From a checkpoint of a small transformer trained on Wikipedia: vocabulary 8192, untied embeddings.
Each number is 128 + 24 x the weight over the matrix's rms, rounded and kept within 0 to 255. Layers, rows and columns count from 0.

# layer 5 attention query, 256x128, rms 0.0492, rows 193-217, columns 64-127
[[115 155 140 131 103 136 114 135 129 130 168 119 145 128 128 122 124 143 109 145 144 114 116 131 149  99 102 168 146 127 130 144 112 112 124 144 143 101 115 158 118  98 144 118 152 143 123 105 159 142 129 113 123 102 129 147 169 139 128 153 115 120 115 121]
 [153 119 117 150 132 126 117 160 140 144 117 120 146 126 114 112 157 148 111 103 134 150 142 146  79 111 148 112 141 137 134 142 111 138 101 122 138 122 110 113 129 110 127 136 150 115 150 117 107 122 130 128 125 165 137 121 149 122 152 116 113 135 135 152]
 [135 116 148 115 141 143 129 117 110 157 151 114 155 101 118 130 129 117 143  99 128 121 163 139 144 113 107 109 146 144 149 115 129 106 130 111 153 130  84 160 127 149 103 136 128 133 136 110 138 155 133 108 127 132 104 136 135 153 107 115 130 140 129 124]
 [133 145 156 129 129 125 126 139 138  96 134 141 115 149 127 121 123 128 151  96 138 148 116 158 120 117 145 107 149 139 156 122 155 139 103 140 114 165 155 129 110 125 140 141 113 160 138 104 146 147 105 161 133 134 155 154 123 134 103 135 136 118  98 117]
 [156 123 149 124  93 118 140 134 132 131 155  70 144 129 145 140 119 138 144 100 116 161  98 112 149 164 146 127 115 118 144 101 127 132 147 133 123 133 106 115 123 150 147 111 102 110 110 117 124 126 153 116 105 135 114 122 117 152 142 143 123 109 139 160]
 [141 140 133 123 153 128 126  74 147 122 119 112 108 111 140 114 122 123  99 173 127 117 147 119 124  97 108 147 118 108 130 124 140 125  99 133 146 116 135 118 139  93 131 126 129  93  98 106 120 133 113 136 154 101 127 142 132 125 115 121 137 106 137 138]
 [ 98 110 152 123  97 101  94 121 135 122 109 117 157 167  84 142 139 116 102 106 124 129 126 121 146 122 132 122 115 142 125 110  97 132 142 143 108 113 126 119 141 126 103 123 123 131 118 135 100 143 149 124 141 126 118 100 142 148 146 110 117 104 115  94]
 [117 126  99 137 123 105 156 134 125 150 141 126 130 135 143 143 112 124 157 106 124 158 145 133 152 179 131 125 134 131 113 112 117 128 115 132 120 120 133 129 127 166 134 157 148 140 147 140 117 117 111 109 121 127 114 130 167 139 129  84 161 138 155 130]
 [146 199 141 133 116 199 150 180  86 158 169 150 143  70 151 135 147  98 137 139 135 140 163 115 149 127 128 129 150  98  80 126 135 132 149 132 115 143 103 152 141 152 114 154 146 144 139 109 146 135 140 131 106 127 147 143 163 118 147  84 156 126 140 151]
 [162 136  93 121  80 111 142 116 162 123 117  77 153 130 120 150  98 146 145 132 129 116 106 116 133 145 169 173 145 145 159  97  98 118 152 151 130 123 120  84 162 116 121 139 116 131 117 139  84 111  91  94 124 119 126 159 137 151 146 111 116 135 138 129]
 [ 93 111 100 106 118 133 118 117 107 127 146 145 134 126 151 123 136 110 100 140 131 140 131 106 149 110 116 151 112 133 153 155 149 121 125 138 123 158 112 100 126 140 112 130  87 132 107 150 133 121 150 107 150 111 153 126 116 124 133 192 129 160 105 146]
 [137 140 152 124 134 117 126 141 129 127 177 114 141 159  91 130 134 129 121 128 146 131 124 112 154 115 122 118 122 132 125 122 114 144 130 136 126 134 125 119 138 120 144 150 121 148 116 129  98 115 133 140 120 119 116 151 150 118 127 120 144 121 150 131]
 [136 153 141 127 137  94 135 141 151 125 100 149 126 134 127 105 103 113 137 120 123 128 109 123 111 135 108  98 134  95 130 117 150 150 136 118  88 141 140 133 143 132 124 117 142 128 139 125 167 159 120 139 123 114 107 127 121 114 143 127 126 122 114 119]
 [124 154 108 100  99 122 122 140 121  73 154 183 111 123 142 122 132 152 115 142 147 144 129 120 112 112  98 110 115 129 133 127 178 146  96 109 116 145 145 124 154 122 118 128 153 140 128 146 141 134 139 169 134 143 175 105 134 104 119 129 108 156 119 102]
 [123 149 126 125 102 122  97 115 125 113 132 152 116 124 150 143 136 145 130 132 114  90 102 117 122 135 153 126 133 145 117  84 156 138 135 150 156 140 116 127 114 126 137 139 151 150 111 104 119 159 121 169 130 139 160 138 120  98 156 120 121 149 151 144]
 [121 149 140 138 122 109 146 150 122  94 128 125 129 124 121 134 145 108 128 114 112 176  92 134 110 125 102 119 131 118 135 150 132  92 160 115 120 124 138 132 117 103 150 136 125 118 165 101 144 118 131 141 122 157 146 131 133 113 128 151 127 132 134 155]
 [138 122 153 156 109 138 170 144 126 130 151 125 107 128 104 154 122 107 117  90 123 117 115 124 134 125 110 130 115 121  86 120 112 144 129 113 125 102 157 159 125 131 107 107 143 163 140 125 160 110 139 118 149 130  95 126 150 155 133 101 171  80 125 152]
 [113 102 132 124 118 136 159 113 117 169 152  90 159 135 136 123 149  84 163 139 125 123 113 128 162 142 123 132 109 134 125 142 114 131 140 124 126 127 172 123 111 124 151 119 108 114 153 119 143  90 123 101 112 127 120 152 120 144 161 107 116 111  92 144]
 [112 133 175 162 116 120 102 137 150 169 145 107 113 123 145 156 109 131 129 137 122 117 134 139 148 126 116 103 141 143 116 136 116 131 123 137 125 170 123 115 118 110 127 122 104 121 141 134 156 107 160 115  89 129 124 153 121 154 161 124 134 123 122 155]
 [135 116 101 124 106 144 118 156 110 128 124 141 135 138 146 103 107 148  95 102 152 157 129 129 123 125 126 154 149 124 131 126 115 129 177 140 123 122 133 133 121 126 143 126 148 132 121 121 117 132 166 141 119 108 137  91  98 133 112 185 118 112 111  83]
 [145 123 130 144 120 147 141 145 111 129 132  98 118 116 136 131 120 118 142 112  97 116 147 108 129 140 119 161 121 126  73  95 125 122 149 120 117 124 119 121 118 161 136 131 137 134  84 117 126 136 125 100 115 153 129 122 127 134 131 124 146 127 140 142]
 [131 151 125 108 174 146  87 114 120 125 120 125 125 147 106 110 146 135 122 115 136 128 125 121 138 127 117 113 155 138 144 106 129 108 132 120 131 154 113 133 135  84 136 125 135 124 136 126 134 162 111 148 151 117 121 159 153 136 134 139 141 100 113 111]
 [ 89 137 110 123  85 125 131 172 125 143 106 130 101 104 128 147 132 133 112 111 150 116 114 128 118 148 111 129 127 169  84 100 144 132 138 137 131 121 124 141 151 121 132 103 145 130 131 157 120 118 122 147 136 143 111 120 143 109 120  97 143  98 141 160]
 [144 124 111 121 170 119 108 145 135 129 124 132 116 116 116 142 134 131 138 130 112 140 108 113 137 108 128 115 112 126 134 132 137 137 158 118 132 149 140 131 141 134 131 154 105 157 131 127 145 133 100 138 138 124 152 132 114 153 129 150 126 117 102 128]
 [ 98  96 111 143 112 100 130 110 127 136 143 159 133 109 123 131 125 125 137 117 134 135 132  97 158 146 115 142 104 135 124 132 163 124 123 128 112 144 127 127 127 136 147 159 164 137 132 148  83 139 108 123 124 119 140 115 137 112 136 128 151 113 119 143]]
# layer 5 attention key, 256x128, rms 0.0492, rows 193-216, columns 64-127
[[138 126 123 110 109 109 112 151 121 128 129 142 113 105 107 131  96 168 145 122 164 117 155 140 134 110 114 101 131 150 147 139 131 150  81 148  91 129 130 166 124 108 108 153 143 136 137 136 133 150 112 112 109 123 149 115 141 110 119 111 124  97 125 118]
 [123 126 109 139 129 104 119 149 111 129  98 117 116 132 131 152 142 137 153 148 130 130 132 120 154 133 142 112 127 144 118 116 161 141 134 118 115 111 105 141 115 132 178 124 142 103 151 118 126 119 148  86 134 119 120 120 118 106 138 109 154 127 115 138]
 [104 121  97 115 109 151 132 118  98 126 136 127 168 146 136 119 145 134 107 133 155 102 151 116 162 136 112 135 132  99 121 137 130 140 157 106 158 136 100 130 145 110 138 134 134 145 109 125 120 167 123 165 122 137 148 119 126 149  99 146 116 123 114 110]
 [126 131 125 150 129 135 148 153 134 141 138 117 113 121  81 144 152 164 125 133 113 116  86 127 125 140 116 146 125 114 114 138 128 128 121 131 104 141 136  91 150 141 116 150 103 146 146 124 144 118 126 141 101 158  86 106 128 106 143 116 131 153 141 141]
 [147 108 164 119 121 109 112  84 150 138 132  64 143 199 117 137 158 133 134 130 135 116 112 118 117 124 120 140 124 164 116 114 109 127 140  99 144 113 124 141 132  84 136 134 138 114 116  96 129 157 147 119 182 113  93 129 125 152 121 127 119 128 129 128]
 [208 149 127 113 130 168 129 136 107 120 143 144 120  98 154 113 121  94 132 125 136 137 150 116 104 109  91  88 144 129 148 133 137  99 149 115 123 135 132 140 120 133 114 147 134 111 142 156 133 159 136 169 140 144 151 158 142 123 126  97 168 134 135 117]
 [ 89 156 156 137 157 119  97 118 139 141 107 146 144 109  94 155 164 101 105 116 127 121 137 115 111  83 156  97 117 137 152 149 124 152 103 147 131 123 128 153 164  96 129 107 154 132 138 114 133 148 151 131 137 122 160 115 128 116 153 128 129 126  81  84]
 [ 87 113 147 133 176 131 143  84 131 139 161 109 118 147 119 102 124 112 112 121 124 131 147 171 170 131 113 181 152 144 125  98 119  95 125 147 157 109 121  98 128 139 160 130  94 161 118 124 141 127 113  90 140 146 120 122 162 157 130 117 167 150 117 122]
 [ 96 129 122 100  68 135 148 119 141 187 143  60 130 161 136 146  98 147 117 106 130 100 137 122 147 146 137 132  98 135 110  87 114  91 173 152 173 113 121 126 115 168 176 167 156 144 138 144 106 132 111  76 119 102  96 125 107 150 111  99 148 107 185 142]
 [116 135 170  90 147 138 162  74 127 138 134  75 151 154 125 117 127 137 137 144 120  84 116 107 157  74 128 125 141 157 141 100 144 131  88 120 120 126 123 140 123 146 106 142 114 103 135 115 105 115 122 164 140 117 153 143 136 108 146 115 108 136 139 107]
 [141 117  98 146 116 106 139 150 146 133 131  99 137 139 126 118 135 123 118 139  95 135 133  78 124 113 134 144 115 142 128 185 116 124 111 109 111 147 131 134 116 123 133 128 101 135 104 150 119 115 186  94 140 105  91 121 132 121 129 128  96 141 142 127]
 [103 135 138 110 169 118 126 119 151 136 125 114 157 110  97 122 136 126 132 142 137 117 110 144 112 108 125 113 114 138 123 112 115 131 154 127 127 118 131 134 135 107 152 137 163 150 136 137  92 146  96 140 143 123 124 142 153 111 123 127 161 137 144 113]
 [ 92 128 141 150 129 166 144 145 101 123 105 132 123 127 146 134 111 143 118 117 114 139 135 132 146 163 105 120 126  98 124 135 121 121 127 123 125 123 156 126 139 141 122 145 109 138 137 102 118 116 131 142 104 143 108 129  96 153 124 131 135 165 129 143]
 [114 145 123 107  98 105 136 194 145 115 147 125 123  71 173 170 147 119 141 108  98 190 103 125 108 142 133 113 129 105 132 119 124 142 122 135  78 189 124 142 127 156 145 162 132 106 134 117 145 114 135 126 109 154 144 151  89 124 103 142 109 132 138 142]
 [139 135 134  98 104 113  91 141 146 140 107 117  98 130 143 152 139 138 107 120 129 170 117 132 124 151 113 118 136 145 101 109 145 138 143 139 116 141 136 145 113 121 116 138 132 146 115 140 107 139 165 124  90 130 163 146 121 140 112 100 129 106 145 131]
 [100 152 129 165 118 113 117 127 143 125 112 117 145 120 129 175 140 146 134 143 130 160 140 113 132 172 114 140 106 116  95 134 104 147 154  83 141 102 117 106 144 139 145 114 149  97 128 110 128 101 140 123 165 112 127 159  87 102 123 124 132 138 151 165]
 [113 136 121 126 138 135 133  99 138 117 103 131 124 122  70 126 111 142 112  94 172  69 150 140 115 103 129 113 150 128 122 102 111 100 158 131 142  76 115 142 144 106 138 114 153 119 145  97 149 134 138 125 154  88 117 146 169 154 169 141  96  98 114 103]
 [112 132 122 142 145 108 117  88 136 142 126 136 144 141  81 102 118 117 130 115 149  80 126 117  96 120 150 159  78 153 102 117 117 121 121 125 141 103 169 121 138  98 125  86 164 110 148 120 131  98  86 120 148 151 111 132 125 124 159 113 131 129 107 133]
 [114 149 123 120 121  93 111 129 142 163 113 140 150 172 111 143 109 144 105 101 143  95 130 124 139 128 143 136 123 145 166 124 143 139 122 135 137 133 147 135 120 113 144 114 134  94 153 148 139 122 108 115  86 109 119 126 130 151 119 167 149 119 132 121]
 [115 136 159 147  91 117 127 146 129 130 119 150 113 128 155 153 119 146 131 161 146 147 111 135 119 114 108 123 108 138 155 127 101 152  90 148 102 144 120 122 126 142 111 143 103 138 136 101 120  98 150 126 119 110 136 113 101 113 112 115 119 111  92 140]
 [105 107 131 146 121 131 134  98 145 120 127  78 137 129 137 124 154 106 117 113 120  93 130 112 137 132 108 148 137 152 101 127 115 128 116 107 115 118 150 146 142 131 119 130 143 114 126 113 133 149 137  89 144 140  99 109 138 174 143 144 118 114 111 133]
 [137 141 132 109 139 146 113 130 137 115 118 140  97 120 134 149 121 158 128 128 148 108 131 123 130 123 119 103 148 138 139 168 148 101 136 150 143 142 122 120 119 116 118 151 132 118 105 141 127 147 128 140 143 108 117 134  69 128  92 113 172 151 125 144]
 [125 119 148 127 115 112 135 130 140 130 135 119 118 121 107 172 152 128  98 119 108 104 146 123 132 145 139 118 132 139  98 102 108 124 176 142 134 141 105 162  76 125 143 124 132 116 136 147 132  92 138 113 125 153 133 121 115 130 100  84 137 108 117 149]
 [125 147 128 124 147 143 145 138 107 132 129 153 156 130 121 106 145 144 120 135 136 134 133 125 145 136 125 138 131 128 116 170 130 123 149 125 135 137 142 117 120 157 124 134 119 124  96 116 112 131 133 155 115 101 133 113  99 134 100 123 129 127 143 114]]